Each number is 128 + 32 x the weight over its row's rms, rounded and kept within 0 to 255. Layers, rows and columns count from 0. The size above them is the row's rms in percent of the matrix's.

# layer 8 MLP up, 512x128, rms 0.188, rows 97-109, columns 0-127
size [102 103  86  97  98 101  97 108 109  90 104  94 115]
[[169 152 137 126 139 158 121 111 152 135 101 147  39 126 151 111 163 129 108 156 225 187  91 152  99 124 189 103 147 130  66 141 160 173 123 145 129 112 132 123 123  99 128 107  99 200 125 153 133 130 135  74 145  81 117  97  87 156 130 114 190 119 146  94 135 116  76 187 126 107 105  56 160 121 152 123 133 154 135  96  69 154 126 112 101 106 125 134 145 122 121 122  74 143 125 140 101 154  86 158 178  70 150 121 140 124 188 151 125 121 131  86 118  81 171  74 173 188 106 118 169  92 134  77  80 129 125 154]
 [152  95 134 123 167 139 114 107 118 138 175 112 104 103 121  94 114 146  65 155 148 127  76 146 211 118 144 102 143 140 170 185 121 108 130 167 128 184  93  91 118 129 164 112 190 194 134 146 114 156 140 169  88 111 148 143 168  82 124 138 175 164  79 129 101 160 123  91 123  52  89 148 165 130 133  96  95 140 171 104 126 144 129 145 139  85 109 137  97 130 117  45 172 114 120 122 126  88 133 116 131 134 111 152 181 106 156 118  91 137 112 170 131 148 196 142 201 117 117 113 102 142 170  66 137 164  49 171]
 [123 144 165 146 144 121 137 147  84  93 126  98 109 196 160 132 150 152 147  59 111 162  90  86  94 135  83 135 153  75 131 140 119 122 187 148 130 172  73 119 100  96 116 179 152  94 169 134 182 162 108 126 168 161 101 208 149 148  81 173 145 141 107  51 160 117  54 137 167 124  88 139 132  79 146 141 128 125 175  70  81 105 126  98 130 140 126  78  96 163 140 135 176 135  68 135 113  78 168 116 120 138 120 131  89 139 152 168 160 110 146 139 166  56 122 122 134 110 160 120 146 100 150 137  82 107  99 147]
 [186  90 139  83 135  97 141 110 123 160 126 153 144 144 142 131 177 133 117 106 144 190 156 180 119 128 138 149 140  93 114 105 116 129 145 119 135  96  80 156 186 143 108 146  69 133  85  76 128 198  93 171 181 152  89  92 132  60 131  50 122 163 106  80  83 123 108 141 151 154  95  84 127 106 152 175 166 104 116 122 134  98 116 119  58 106 112  81 146  99 122 139  99  75  94 144  96 161 175 114 167  78 114 102 169 205 106 135 129 100  95 141  76 132 100  97 105 112 122 113 169  91 139 163 125 190 121 124]
 [103  96 122 130 115 130 127 189 132  90 153  99 137 119 156 156  79 134  70 175 155 141 141 140 147 153 161 147  89 129 116 164  92 114  93 148 125 108 146 169 122 159 157 104 179 170 152 194 100 128  52 136 186 125 101  95 128 149 155 154 120  87  86 134 104  71  74 169 115  75 123 100  72 158 108 167 102  84 132 161  81 105 162 144 161 163 157 158  69 185 171 149 143 169 121 150 159  86 140 175  87 134 171 127 156  90 156 151 116 171 150 131 159 107 122 187 127 109 124  81 113  50 146 120  98 135 144 122]
 [161 138 171 168 142 138 121 166  56 166  90  92 149 133  59 101 128 118 159 153 121  90 173 132 118  97 153 141 120  90 106 141 108 113  81 171 147 136  55  81 143 141  94 155 114 103 140  83  62 110 152  95  97 178 163 153 106 162  81 107 115 118 164 173 146 151 115 126 111  88 162 123 170 183 128 125 116 140  76 170 115  96 223 167 150 162 103 173 156 129 157  94 146 102  99 171 138 129  79 127 102 127  86 135  87 127 102 145 144 208 121 100 115 128 128 132 124 105 129 191  96 142 153  78 106  92 132 101]
 [ 52 193 169 115 170 153 158 196 129  84 120 135 129  78 120 162 173 138  92 171 179 127 114 147  87 110 112 166 180  99 169 125 125 139 119  89 135 189 122 120 115 104 118 126 164 133 131 149 150 126 149 106 102  88 160 111  56 144 123 185 116 114 151 144 123 104 105 149  90 125 123 114 116  83 130 131 175 206 164  96 153  90 135 162  78 128 158  97 111 173  91 112 129 183  63 139  89  76 135 122 127 131 116 109 140 131  95 151 177 156 134  92 136  94 130  93  71 105 122  84 156 114  54  81 137 148  97 104]
 [182 119 170 150 112 102 135 210 142 100  95  78 183 142  81 124 134 155 213 119 159 131 123 121 127 127 171 143  83 131 137 110 133 114 165 168  94 110 142 191 113  75 164 133  88 135 159 137 150 154 149 131 131 122 103 206  89 148 149 107 187  59 139 142  80 120  92 129 165 154 112 112 169 180 157 168 148  83 133 156 120 124 193 113 152 134  91 149  55  97 129 202 160 173 171 136 101 131 114 148 148 152 137 132 107 153 109  81 152  99 164 127 136 162  64 151 131  99 131 111 123 121 110 124 127  79 116 144]
 [108 159  88 144 101 188 163 128 105 157 129 202 161 137 125  74 166 126 133 153 132 184 119 125 137 160 184 105 138 113 145 121 143 161  97 148  87 187 148 162 130 124 106  75 160 112 171 124 144 161 122 113 101 125 133  84 112 150  83 153 100 124  88 192 174  67 168  51 132 159 107 109  61 169 128 114 173  75 145  94  84 124 146 114 149 134 119 163 138 213 135 147 150 145 158 105 117 140 143 169 116 180  95 115 109  97  81  91 176 120 143 113 159 149 145 168 175 129  49  92 127 135 102 121 119 138 109 118]
 [182 139 142 157 147  76 173 171  97  64 155  99 118 147 146 127 105 113 139 133 187  91 125 130 153 188  89 130 165 136  99 100 151 155  86 143 101 121 140 148  85  59 145  74 152 108 152 132 108 140 148 140 185 105 104 158  78 123 143 110 144  50 123  52  77 147 133 102 155 144 121  90 101 170 144 191  83  75 123 119 119  96  61 141 105 136 166 111 212 116 133 124 119 139 126 124  97 118 148 109  76 151 177 124 110 117  88 167 134 158 124 171 198 141 136 159 149  72 114 112 130 126 161 106 149 143 129 104]
 [196 128 155 138 176 211 132 171 179 174 152 131 115 153 133 114 164 168 116  95 133 124 105 174  91  60 154  74 157  89 147 147 143 168 142 151 150 151  73 104 139 108 135 168 132 172 124 141  81 137 149 131 171 133 106 154 110 133 123 134 154  78 119 142  71 142 125 162 105 177  96 129 144 111 146 141 107 107 166 145 148  82 138 113 122  71 149 105  76 105 117 130 155  88 135 200 124  72 116 143 124  70 110 175  86 143 155 166 130 177 153  90 106 122  43 100 135 163  73  89 117 143 109  79 122  90 121 119]
 [144  74  87 103 169 114 121 159 113 115 140 154 123 155 164 173 115 138 153 150 156 162 173 119 152 102 102 164 173 158 151 119 222 143 142 114 124 126 126 119 145 121  79 134  87 143 128 164 164 147 159  66 115 113  87 145  94  66 163 117 159  98 113 184 110 177 176 187 160  89 174  90 122 118 102  90  90 120 167 135 139 144 131 167 169 163  97  96 127 126 159 190 124 147  68 142 131  69  90 129 169 102 129 110  68 165  90 143  88 101  92 134 132 139 139  89 116 102 101 106 153 110 146 131  55 185 150 167]
 [144 108 121 183 131  98 155 145  81 148 189 136 108  98 143 161 140 118 158 135 109  60 184 137 107 127 101 150 163 101  79  86 141  90 115 138 116 140 129  93 114 113 141  47 109  95 174 108 173 134 131 119 162 101 173 143  90 127 109 151 119 129 139  92  99 143 139 204 107 180 132  81 138 153 115 114 111 124 104 109 101  81 129 129 208 113 166 133 149  62 167 100 170 168 143  39 113 149 119 136 167 131 143 140 131 114 201 122 153 136 149 170  95 147  86 110 163 187  64  90 153 147 136 154 122  95 140 173]]
# layer 8 MLP down (transposed), 512x128, rms 0.0702, rows 97-108, columns 0-127
size [107 104  94 100 107  91 100 102  96  89 106  90]
[[112 141 101  95 191 108  99 145 166 133 119  83 141 209 190 122 120 101 115 203  89 158 181 106 172 107 185 141 192 110 178 194 169 112 130 104  99  98 172 144  84 105 136 141 113  42  78 116 138 130  91 114 184 147 166 102 162 154 170 151 147 165 118 116 125 117 110  70 101 131 126 149 153 123 129 195 117 143 162  79 143 154 135  94 145 147 128 102 170 128 155 102 143 129 118 113  89 119 152  87  93  84  69 117 103 142 127 138 123 120 112 139  95  72 144 125 164 101 174 169 139 151  98 162 139 129 121 112]
 [141 161  97 108  70 109 136 103 126 132 131 127  94 150 163 134  26 155  95 116 112 149 107 138 141 114 116 160 139 188 154 113 149 141 218 139 130 145 118 102 113  83  98 131 113 185 126 173  84 151 107 151  82 136 152 134 127 133 149 180  57 192 177 120 151  76 137 129 133  86 166 173 134 147  89  80 148 153 142  99 115 143  85  67 164 105 114 107 181 114 102 159  76 142 154 185 125  56 154 147 119 152  88 110 103 105 152 149  83 113 133 102 108 140 105 171 108 143 139 122 153 128 126 160 123 134 124  38]
 [111  61  97  71 102  77  94 113 138  91 155  35 101 141 131 115 127 117 186  67 129 116  81 144 106  58  68 189  97 156 194 142 108  78  71 125 134 143 134 151  63 156 175 173 105 177 152 160 172 189 143 159 143 144 127 153 162 121 161  94 148 151 111 136 140 103 127 139 155 135 157 134 150  72 115 108 123  99 129 147 155 130 108 137  95 123 110 105 172 116  85 106 113 144 130 159 102  94 143 136 143  76 137 120 132  99 148 104 100  85 108 115 128 111 103 164 144 146 149 137  66 181  82  89 136 139  88 149]
 [114 122  97 154 140 128  98 136 120 202  86  95 160 148 194 127 166 140 117 170 112 164  82  84 179 108 167 177 169 118 115  92 151  89 122  95 102 167 108 143 159 106 187 139  42 156  83  73 146  91 141 105  91 130  87 110 191 110 179 130  91 118 110 145 198 115 127  85 171 130 136 104 132 156 107 134 162 126 131 167 159  75 167 152 133 161  52 111 109 151 138 131  91 104  98 116  83 166 174  95 159  96  80 149  84 139 156 141 102 123 175  93 109 163 138 139 128 103 131 163 122 118 150 158 113 143 159 119]
 [111 109 199  99 180  80  71  86 128  94 220 121 119 139 140  85 166 121 129 100 158 118 152  77  78 164 117  82 139 156  75 129 120 132 118  85 170 128 165 164 132 162 122 184  98  77 142 116 110 152 146  92  99 128  98 196  75 114 123 143  81 172 147 156 152 157 125 118 149 135 165 144 186 202 149  99  92 154 113 131 114  92  90 148  71 180 126 119 140 156 112 122  99 139 151 102 103 179 136 134 117 144  51 141 142  89 110 137 137  80 115 122 131 181  89 108 149  95 174 116 139 147 161 131 127 143 147 109]
 [120  56 127 131  86 135 132  89 201 128 126 185 156 117 178 163 162 121  54 163 141 139  94 103 169 124 164 137 116 136 175 117 136 180 137 128 153  98 150 147 177 121 128 153  76 162 144 144 160  86 140 113 194 101 108 164 140 101 150 136 164  97 101 124  97 157  90 116  81 105  43 105 101  72 142 148 163 123 150  97 130 158 115 131 147 117 103 168  73 132 183 150  99 106 192 123 129 129 124 108  92 166 162 105 147  86 171 167 126  91 156 181  98 123 129  92 125 121 130  48 132 112 125 143 169 153 160  82]
 [133 105 112 162 144 162 133  51 128 137 120 172 142 160 111  61  62 112  93 135 200 107 158 103 133 119 135 107  77 102 108 111 184 125 132  74 122 121 128  81 142 112 157 112 161 107 166 105 176  75 142 115 144 120  56  92  73 121 141  79 109  79 111 182 162 109  59 159 197 114 132 160 166  68 193 147 149 125 115 171 114 129 132 164 100 163 128 125 172 121 154 135 153 132 179 151 106 136 106 112 160 113 123 118  94 167  84 106 112 117 139 198 111 129 128  61 134 107 156 130 149 178 138 134 151 138 114 137]
 [119  51 139  84  96 109 123 160 143 152 124 122 197 123 148 105 146 101 151 123 163 143  67 120 163 102 169 173 117 103  87 119 145 102 169 159 141 119 124 123 148 160 126 140 157  99 134 201 151 139 142 117 147 132 110 131  59 102 134  73  84 118 146 153 133  82 148 194 119 130  73  70 151 134 126 156 188  93 109 127  87  88 188  88 155 156 121 130 135 161 173 189 163  97 182 141 140 129 139  57  94 164 216 135 116 148 182 159 131 155 139 121 164 111 135  79 161 111 106 128  97 126  93 121  85 151 120 132]
 [153 160 157 139 122 103 107  97 133 138 140 109 141  77 140 181  74 132 103  75 105 146 145  89  62 135  84 122  97 135  99 134 142 133 115 162 132 114  90 125 128  93 146 122 105 123  69 137 110 113  92 151 146 182 111 162 198 145 140 155 177 104 189  64  62 122  72 165 134  59 129 157 133 118 138 173 132 102 165 187 127 141 115 165  93 129 188 117 133 101 116  91 137 125 128 106 142 133  97  67 130 114 147  97  79 166 155 159 105 175 175 136 126 127  78 113  92 119 166 128  84  61  95 113 116 146  81 198]
 [115 134 153 125 100 114  98 147 120 140 168 135 103 160 141 106 152 106 126 158 151  90  61 125 143 176  92 102 185 183 119 125 130 140 149 140 123 155 145 146  65  87 156 122 144 129 133 122 148 133 144 157  59 148 123 141 123  88 129 158 107 144 176  84  83  69 164  77 121 173 113 126 192  80 100 135 158 136 137 156 169 179 112  82 133 131 150  73 127 157 131 119  76  63  84 153 103 107 128  25 102 150 164 105 141 102 133 129 100 107 151 111 124 134 138 172 139 121  99 144 206 159 156 114 218 103 124  79]
 [119 125 154 116 120  93 157 163 112 135 150 102 137 171 110 162  79 150 169 169 112 150  80  32 143 151 115 131  62 200 119 172 103 106 121 173 123  94 120 118 117 165 130 105 110 130 122 104  96  75 121 103 168  96 100 172 139  78 144 121  93 127 103  84 124 130  83 143  79 134 135 105 150 135 154 128 167  95  78 172 146 140  84 126 124 141  30 122 167 139 121 153 127  90 152 211 129 118 143  81  96  83 142 162  71  74  58 119 111 113 112 152  95 148 136  73 110 104 137 174  94 114 112 132 133 142 101 140]
 [144 132 137  84 155 136 125 182 128 115 146 135 117  75  89 111 148  59 109 129 205 121  93 126 102 105 143  74 170 118  67 116 158 126 160 142 141 137 201 138 121 195 142  85 104 162 105 138 157 116 130 178 139 108 192  93 107 177 105 165 117 109 116 102 141 125 116 127 111 162 153 146  76  92 136 130 188 139 106 149 124 117 110  84 173 120 151 108 165 120 121 129 107 133 189 141 151 103 181  76 151 126 104 137 176 100 144 138  88 111 154 113 126  56 160 183  90 189  34 127 139 160  96 131 150 169 151 110]]